From a checkpoint of a small transformer trained on Wikipedia.
Size: 9 layers, width 160, vocabulary 2048, 2.96M parameters.
Architecture: LayerNorm before and after each block, rotary positions, no biases in attention or MLP, embeddings untied during training, normalized queries and keys, local attention windows, shifted keys, gated attention, capped logits.
Training: a variant of Muon for these matrices, 7115 steps.
Each number is 128 + 32 x the weight over the matrix's rms, rounded and kept within 0 to 255. Layers, rows and columns count from 0. Numbers have three digits each.

# layer 4 MLP up, 512x160, rms 0.143, rows 179-199, columns 0-159
120104156142097148132169143138100088190117131100125195127112152166106141117141164177152099134137102144174148137098126082142066214095164113127122127119136096064117139125130183149073181117155128188116144177118167091099101122143104107098122106156105125150106128110165074142105154130121185145099188157119122127128136114118081179118136141086093118102144053113190102171118078146140125103071165156130170143132105091130149141109095152143123161067099105079096128102058093086153119148187157
142117111079170081095092066119191164157124114155129143086097111140068145143118040185149140050127136152125144128139149119186103146085115091192106141135132136160152095154121201136150099133055125147149156148132115097068069125167105106146148110093134149087135188160128145088097128100172178134118132132101095086124114146103086157104120135140156122155109130111158075164147153101139113103120122152109120133184128140081124178129163135164155085128067173114106129096128164128166206130175089
089153034148125130142141085158117113208113108147141155127126167167148162107111135168147138139139106115112121160147095135167119168113209064116130112107171162135092136130125162104137124125131113112118139127114186074133103125148100117147141072139078066108146079132063103156117128138074103157152113119052119114094129167089097128128132186100135198093114146097084165115084138088143078153085142079052139112138116140094157076186103083150177206119162207161143164213169093144191139090145111
127161140113144100145096080159117109103120090238156129152142122195127187105141107093068122149129130163124199153130151176106114135073148074116129136125127191068162124114142161138128122100053116127143115153114081140126142167158140123109098107065119127112092126122126121117144126167124112112173102117124130149138102146138136126118146205153072089164122098090071129133170167097109155094119049136098094142087162130082175123141130130126071213080144113147168151140134123133077172177195208
094177093141128165094174105116137086211170075137148102173162103126156122132106037130098114105095153099137123136155127086126088188139151088119110155126179173115087102159134131124156119117026107174185096137102119116093116080092170133084175125058096126066111185147113167178069106120145097180153197165154113107136120099143106112163137134110105106128124149147139140171168138156120100120121074128116145194154141149090107167152165109216113119095114140142092102162107079126138173090193172
162141133119105090133077134130179141133161058112142106130108153109109093114187174112085135176170122151166143158115090078145158175105156104142114183098086171120087160130170144112120093135163168156146109147064133134129109179070080116111081093155119130102124128144154120127091175150115192170136120146085093180127108167060145146114108094189179088123137093181144072144074129187127109154063202154141122145113118131045147135164151091144122158117099152117091135157089134113126158194111114
140128112127120087138119127186148104131066148138120097103135150111134142137136143139088109136163129107110155120091145114147131076159117123146191087061136071107141139109110151135060114163115119133134113109119131106162097112147114122125157100087134175109105103132141040107118175141169122145105162144099154167113087149135191101131123132088154249120088113218140131113139146144116103128154119137126092130089084152091184134140128092099193100123101179112106113129170111142131084106130145
110128120089155187179071163163115101080107104119143078089169157125121090122112106114067116127113161111112120133163128066168110106112100153140087142141104162147179206094145175148159128131164178133150107140087101148129137126172078172146086088134119152169064115153082126140104147120115120109131100112189079208093132127102118166044141101112101151130156065139130117088147197162131194136187142148180143114101154124074148200115149122056157067039147144149133103171139123126124122125145064
128128176157118141054160144174149136131042120110167092137143125094095128194108113145157107122121115182121129148055084095143148141177094114089107098117089148159092129117124107117086129133148140119184161135153156132156116113102096126120117157125113116104162090144156164160108081193091155151090174148136105131204232128092133141117150057107169043137103188148144073096149082148120132144126121132083089093127092119173137103160077078134108104144119163161118146151177139154169118085106100
125119157135145127061084123129088130151159130149113115144135137081151134087128087132110133148125143083119127075161163117083187116129183146117175159123115112145163160143147106094166117116152134105180152129155167105114142093145117111124143068130106136141140103172135068159042118113052127097106196098169155144178088138172156111168145146171114091148111150138180151060096100101159120129150075095098153214126140116149141099102159105121106179150157099135118130173108095183083145128155103
105137136174172175069114125124128094113105192115120117136095099086159122146110129130161116093085133146116124110147152158197036085132123141113060078165184161115125059118086141096121179161150190094119160168146112101147097106143166088101106101076147119087096132126152065153150116149187160162034112130138134147121110182085149115102123173122132127195064102207066187135148124127147131104151171159102147133149159071115140154168170133156116158038110157161107116104149164097099147091163118
114146150079155076117110145110123114134106136150153128187155161118154112163167140120213073141094086159184156148087212173133113148108132140158123153091061183112074128067090159070050054121118154113092135094064128135154114143138089106100085155103146155102164093080095108158174166144156125127110197211128146093130127174084129143144128131127135131133148125102100132105109074148127136188064113065163130112118146138193131174153124070109127142078120184189097111215096132084116118130202091
162125132130107097098144095155158131169140155145130158147087155214116188180132119130099132091128098120117140159151172116133134121086124123097131170091143085119171181090100137164089099073163145141125151085147164108100129129152109151118123105120083151108122133078131109091117178133088170162122101150125099114039164145162124128121096110145038165143166104085164152084093145129126144118148129146159098124133139082123067164160150100160122128097149173125202137086138144092097119113161120
049085150138108151122168159066137204099104142176140154147110194113074096200085135175029094135144129158114151107132160142113163137161097029082071085081215113158117145165099070163169140112149076111133175163145046140174104155179152128147084165156151182084060099087113079160042151147033132110082178169163146139108135079095127176127155101194164117116157184136143171113138074141143130131148104046137190103130126137150101157138132135089138112141166106131134078188146083123144109111111116
122096161096107137131059026161101176186082055163175112163089160087108154174138145133093115091108103108099108117101135100129102157117127069132141113109161148123116140128113123131151140144157138109192193144124196097087132181107233079134126146187143157064139174126067184161117097151134158075136083135173110181099138179073108119114121131092106167070124182081146123149085154149119165194163128070113168170109114106146173116112159174179144085133186126158092100140127097132123093103169063
141154093121149133097086215108111126137159129162101127181165111118080140114188179138151117130162153071054083132138097100105110133125161159135154100178174137191067160127110196166149104108196116162129122132169182077167116081140074092133166125086098118094102170159132047174116045154063066033104148140132142127182135147106114059109121151177092084113139116128148150145105129113173085146161143126139152102142158200128122108145060165148108138196151110150128135125132111097106151090148066
135112130187158118086116078129166157125114151115137145116074128111135153124150157158111064106101101158108104104100153151171102130134128128135110141176149105200172153145108142095125112154125170200072139110111100107056111125099214061149102088123121156214127147105156113108128119145090196175093147122127169149119181085111123151101140128202114089139111092168055113182162103154103136080111124174107126174155160148145167059127146117090103113103152105061110092190088142113096091110118164
124087089100175175080110064147190119169157119126101119173062115143150124081175169106082131124144145102164150164093173091135095114116204134142155097098100101072118093093115163112112123091128152140131132124113102110124128064149125086160150082131160162147178102133111132111121104141066151163133109127182159121143174093159112183104165130124142096133189147068105073173125135132157166114092136140172108104098160131182082165135169131130126093084130098183164157136164145111113165106088154
128110139140092110076140113149187119105117059064129172126153078126161094137093116107111142175166163118121108115076125089123129059048110066172119146158179230139151142135147131120053188171133185110145083132140134092151146148155176167191110133032116149122119148079154127126050122168105108123186159159120149110102145119132153149083156103101128073191161130115093137157156092120133113086136148108133114100151100121174126166126142116090124168104135136157099132166112131130136107186125106
116142126164107109070099079164090208069175092162113157163128114144099096167100099135125142083078111206153150156090125076154089158169153061130165085081167118169129185109181051104166151171167118130131149149168143137119131127152139110155099099082150134090131150150158101127123089153093122145108117126116186145120161187109108107172144157094185103171144136118118105180142060114187112120090122178072171166119174054193148128162156109109118096157064134178093151135103115098155099093136118
100107100140177129140086114177119124129151122151107122054172119076122102174101141055193092112149156147130120162153126077095144116107089156144099068154090048095118115166120148108128149172097124121207131080122144113063130142104129120134116131095185096111115149143124121146145124140087145167106145143114154097114099125140136116122112104088165150128098072135109163146099143134083110169108185159163108136155082125121166108187175100175192132198178129117155120092141128132149137092110158
# layer 4 MLP down (transposed), 512x160, rms 0.229, rows 179-198, columns 0-159
208160141128148179143116071123190134148113168135125143127129092127207118094136158124092129106117096110124140077141089121125129053121182105092154140166152133161132144155119143127088130120131101129137096127137085124147079124158128163117157096122079124098092148121114105158202095097099247110129129099133125129135116084145114137145099162071128060154079131106135117085201166130107094133128175106094102133117129138138174096136124122155147103148156176205094095124162145125117142137105102
074149141073162129146114134186066165204128165116137102111064157116176125116081127149124159185159139130100054201132148104161062116190138145129137147153112075121121105147111136160165112148153080118102121086113141150108184135097131095139075132173184143113122160139099115138174175105124049112121154127109156116145136106103122115135134094119122146091154096163048142165147097117126075134135085124080103117137178063110202134152114172154122152104176114131116140133146141149148086127127127
099120159149103136076172119172138056135168141118127127147097114124056080174142062102103167153160135063066091134163128176148094176141198116091093135086113147175071136170158116162063123157070130170118133141084200124113132084113180138109171101134100112112158138161090155164136132124125118186119157136116122159153125081143116152137170153100155193154141126087070158137082147144117134088121177110091139127108110168078115077137106113123180158122091126109132157121130092078190110191125128
117095107123173173059144196104142103121109193110121101139156146115139118118088098113104084150092125104096167121110080139172149135126110141127198140119150075098150120090137145139126131131108097156145087108141100067104119099175102166168187118182112151128167130146051128196099185161126108173092120081142122152125109158160171112157123153116189134056153148098099182105086116094149168199098219091136126141066072157193093120153146104099096076095085162125112100157136096165134140151101163
116143143133219141120144098123198138122076108094076126095153115102133124107191141173098100127113107087130076153146037111117128142125153121100160090127162183113129116094126093162132211134100114095132167115129117123112146148115086136185089144111175124153195126139062080153179160215148154095114125051088138108114200164175028097113111126156111132191158112115089083099091078127202173087170181207094125108113145148173153191134095094122122112157136135125101150103111120147151154116103059
146169125149102161181111124162151189133158188064089128079152139137098089112085096165115125068158128154137224151095201087110145096096135122192119153121127097129110101110131164052141153127119090070160168138084113169131166071079088091140091061135122143112118124168104128135108151099095118163178099213104140152083120148127125081132123139175154127092171123177122091162165127081065097086133103130164107177144117125151135151147126139114086125142196113116097155149132145197118097094168124
124137091144095064116155106099105115134065106127140150161129172085146100088107105117128153126107129109152135155151100194138071116048131088142154143120153099139153168171107141154161075106143174154134162133101081122130122132157113101165084135146133190117115095160126145139060125090144175116132161103176108127108156133109116162122134127174129152121128116115120094145121108146145151128132168122147187200095108087103114144069170133123125158149127174101124073122149158138110119094120165
121119171162166165136117100095137097099058140095139121117121036099170083096138114177145128086142109060123084153076099102100117113090099132182239104081108113118065200101142143146160153144111110115128130193132089067086152116136157126103114110110114146118122156165152132127105198157147135168136184107161100105097177137134104129130143139120170104114093088099156194180094156174132119102119219153135103098112139176143194125138175153126132104155157139122061068149119137152122128106145129
094167109142093136144097076146130138099126139146156196131129146098148144104048112067103104132112095109117104147136180110121051069170191131162100098085107149154175077158178147170146084072159080157119153052058095116149087160117116165107156139158102112162127137203134182091165069129131112101163083152126148166103138169095131076129051135169146134116144130117121089109108129135157114171156116183166153137112080170125110160130177124162153146121190132127123095103134180112118134096100171
128131073168138160172051145068125123120127079149102144141106188135147108082128102151134129123200169118193173162121171135135075155119069178127132060138135155114156071162097104167049115123053083121143117055109131147212159136097090132108111129163126143112118120123138146140168123149146156122086115071087115169158132206165116101153194137121099140124111111088202156182122165143160124147124141105137153159123158102132104162165115112059125131153080130129158135102162091109111129082078113
060153132139052114138107120134122173125144137139130128166143123106076145093124152145126115105089142162111130125081096155127110089087172180142134121126126058182185100153111071103157150113135176194108088163103076112120124086107150150173056181119183147100101127128152093159126146119127128145165185183069160100139098201169141172131137153123117084139116153122181111158135115099135115124138152161191125134154161071096109070129104125104132134080141073099185147085185079096129187152113078
083213131171124151143132173137097133094116190117134196153098136171161120135129095147173119053095147150155140170199182132106109108115109086150093145141099223126082091147156079092171082139132168108056161091101134169134130114135156059113118105141137158079111090105069158141167131102201206079096123090092108039132073100175147064111102140096151123114126130166137149109132122138135160147107156126086137096088155146183153111174102160126138131121108136099119182148157103082117135104118142
101139122052144183166127175185132121118156057140096078099144084100159084149094108163124171161116084113136123120147112151112130039137134111134120098183105158119099132121149154139103116205171063127189136181108127106118145131130175137085107123115155143161165106177119157145118112104116098112129167084127132110187110117118126130103141138123160138083119150120120150171129059181144132132133121172095143138135124104119134103122157120079102140148105086171120093191152055171113103128138159
112122115178162109107157160119127121146083152170160184148172083123120088117075113138131170172073105204142117216101131078191159135147113126098144132079092165104160179106152136139148151121106142135109131155111125109143155135094135077143105131123151150195104111098156154061130174194123088138115165120135081090066116215201148142111078101087051093110066129105090124090141105134102173162194108041094112159110133118103182166158071106177198111130105164058153149131148092077143134113140089
134090101196139144101076145049071117108163151136146204137119101097081061118148086169096131144173090153100105074147129120124122128126147130101134099101118063169142105152105108131114165114114167025087149145116156139101113160114104134146189159096134115145178130131152118148108174089180161115157085187096190130149114115112120127106137082039142140163145145171096170067099168092144135168110127189191077131121218162114059131117178202146131128069161147146078110109108137096123101184194180
154152081134120093133196037130141187239136127110118147178103110087129139132096127122133065065153112136105129144112150111182094107113120151116114129105098159092116090124142151170183125097168111145095086153162132213142140079050120122084127124111097176093134189041150118124173158161169097079154136165096129099146119123183147111158127153146121120126111072107087213067118146120111134120124132101146112125127115073215187092163137100141068074206194154120107083110136104152129124217151128
132159154115188144079145082125132191129097127173163137141084174120152211064154167141147119103122126154120136147099103111169082149164086179097107068095169167105125125141078107108077118107050104111108129173111134139136133195100146172134108161100153097128120162088135084193099112157095121101103122173133131134204109131140130186078149101085115083064128111142175175123140133156131159115141113142074196175122135158125147076076154143065106168139143107058145114128065085171067113104134200
157123126117108113069176161121109109136156143089113054207119118129134121085156189139110138137141167119150104129104122106163097096135195086129105114138125131133147151103125161069156090158096112097148114179202125095182100165105187163128163150128142098096164093093134102134128115111153124122068083035131095161071150099192154107125151093122070133153118122085101152122204150097167100123113152117153149142086123214157108171105080150114129131122123102135129133144153135161119131074135153
152103092140110115145088086147133100195174110087101144120183147065100147071075112127124131157081167143109146050159152143147100163107130132138150137163096141112087145118030145069125165185128095161112152208124125131141078094106117080176152078163145139131059174109177125128104155128150151089119162167132203101119114153155171197082122092104147131148135078078109152135152094158114144137097139126146123138195186106108133158085086156143186134100167105125118130169088126139089109132132121
091124110124162125119119129098119112167112092078145169114169111095152128170107121145131170137155145054191147193132147064172122084168137174195160120106089062140114149154149120118088069095145127154089073141100089171171199122129122136160158132128120155084068120132129140111176176122142152079181150110122085093109138161200143106119121049156132117132160118155126162121126128117157087135136140130056110168110068151177134078170147124096099109137148165147109064078104121166150124085133112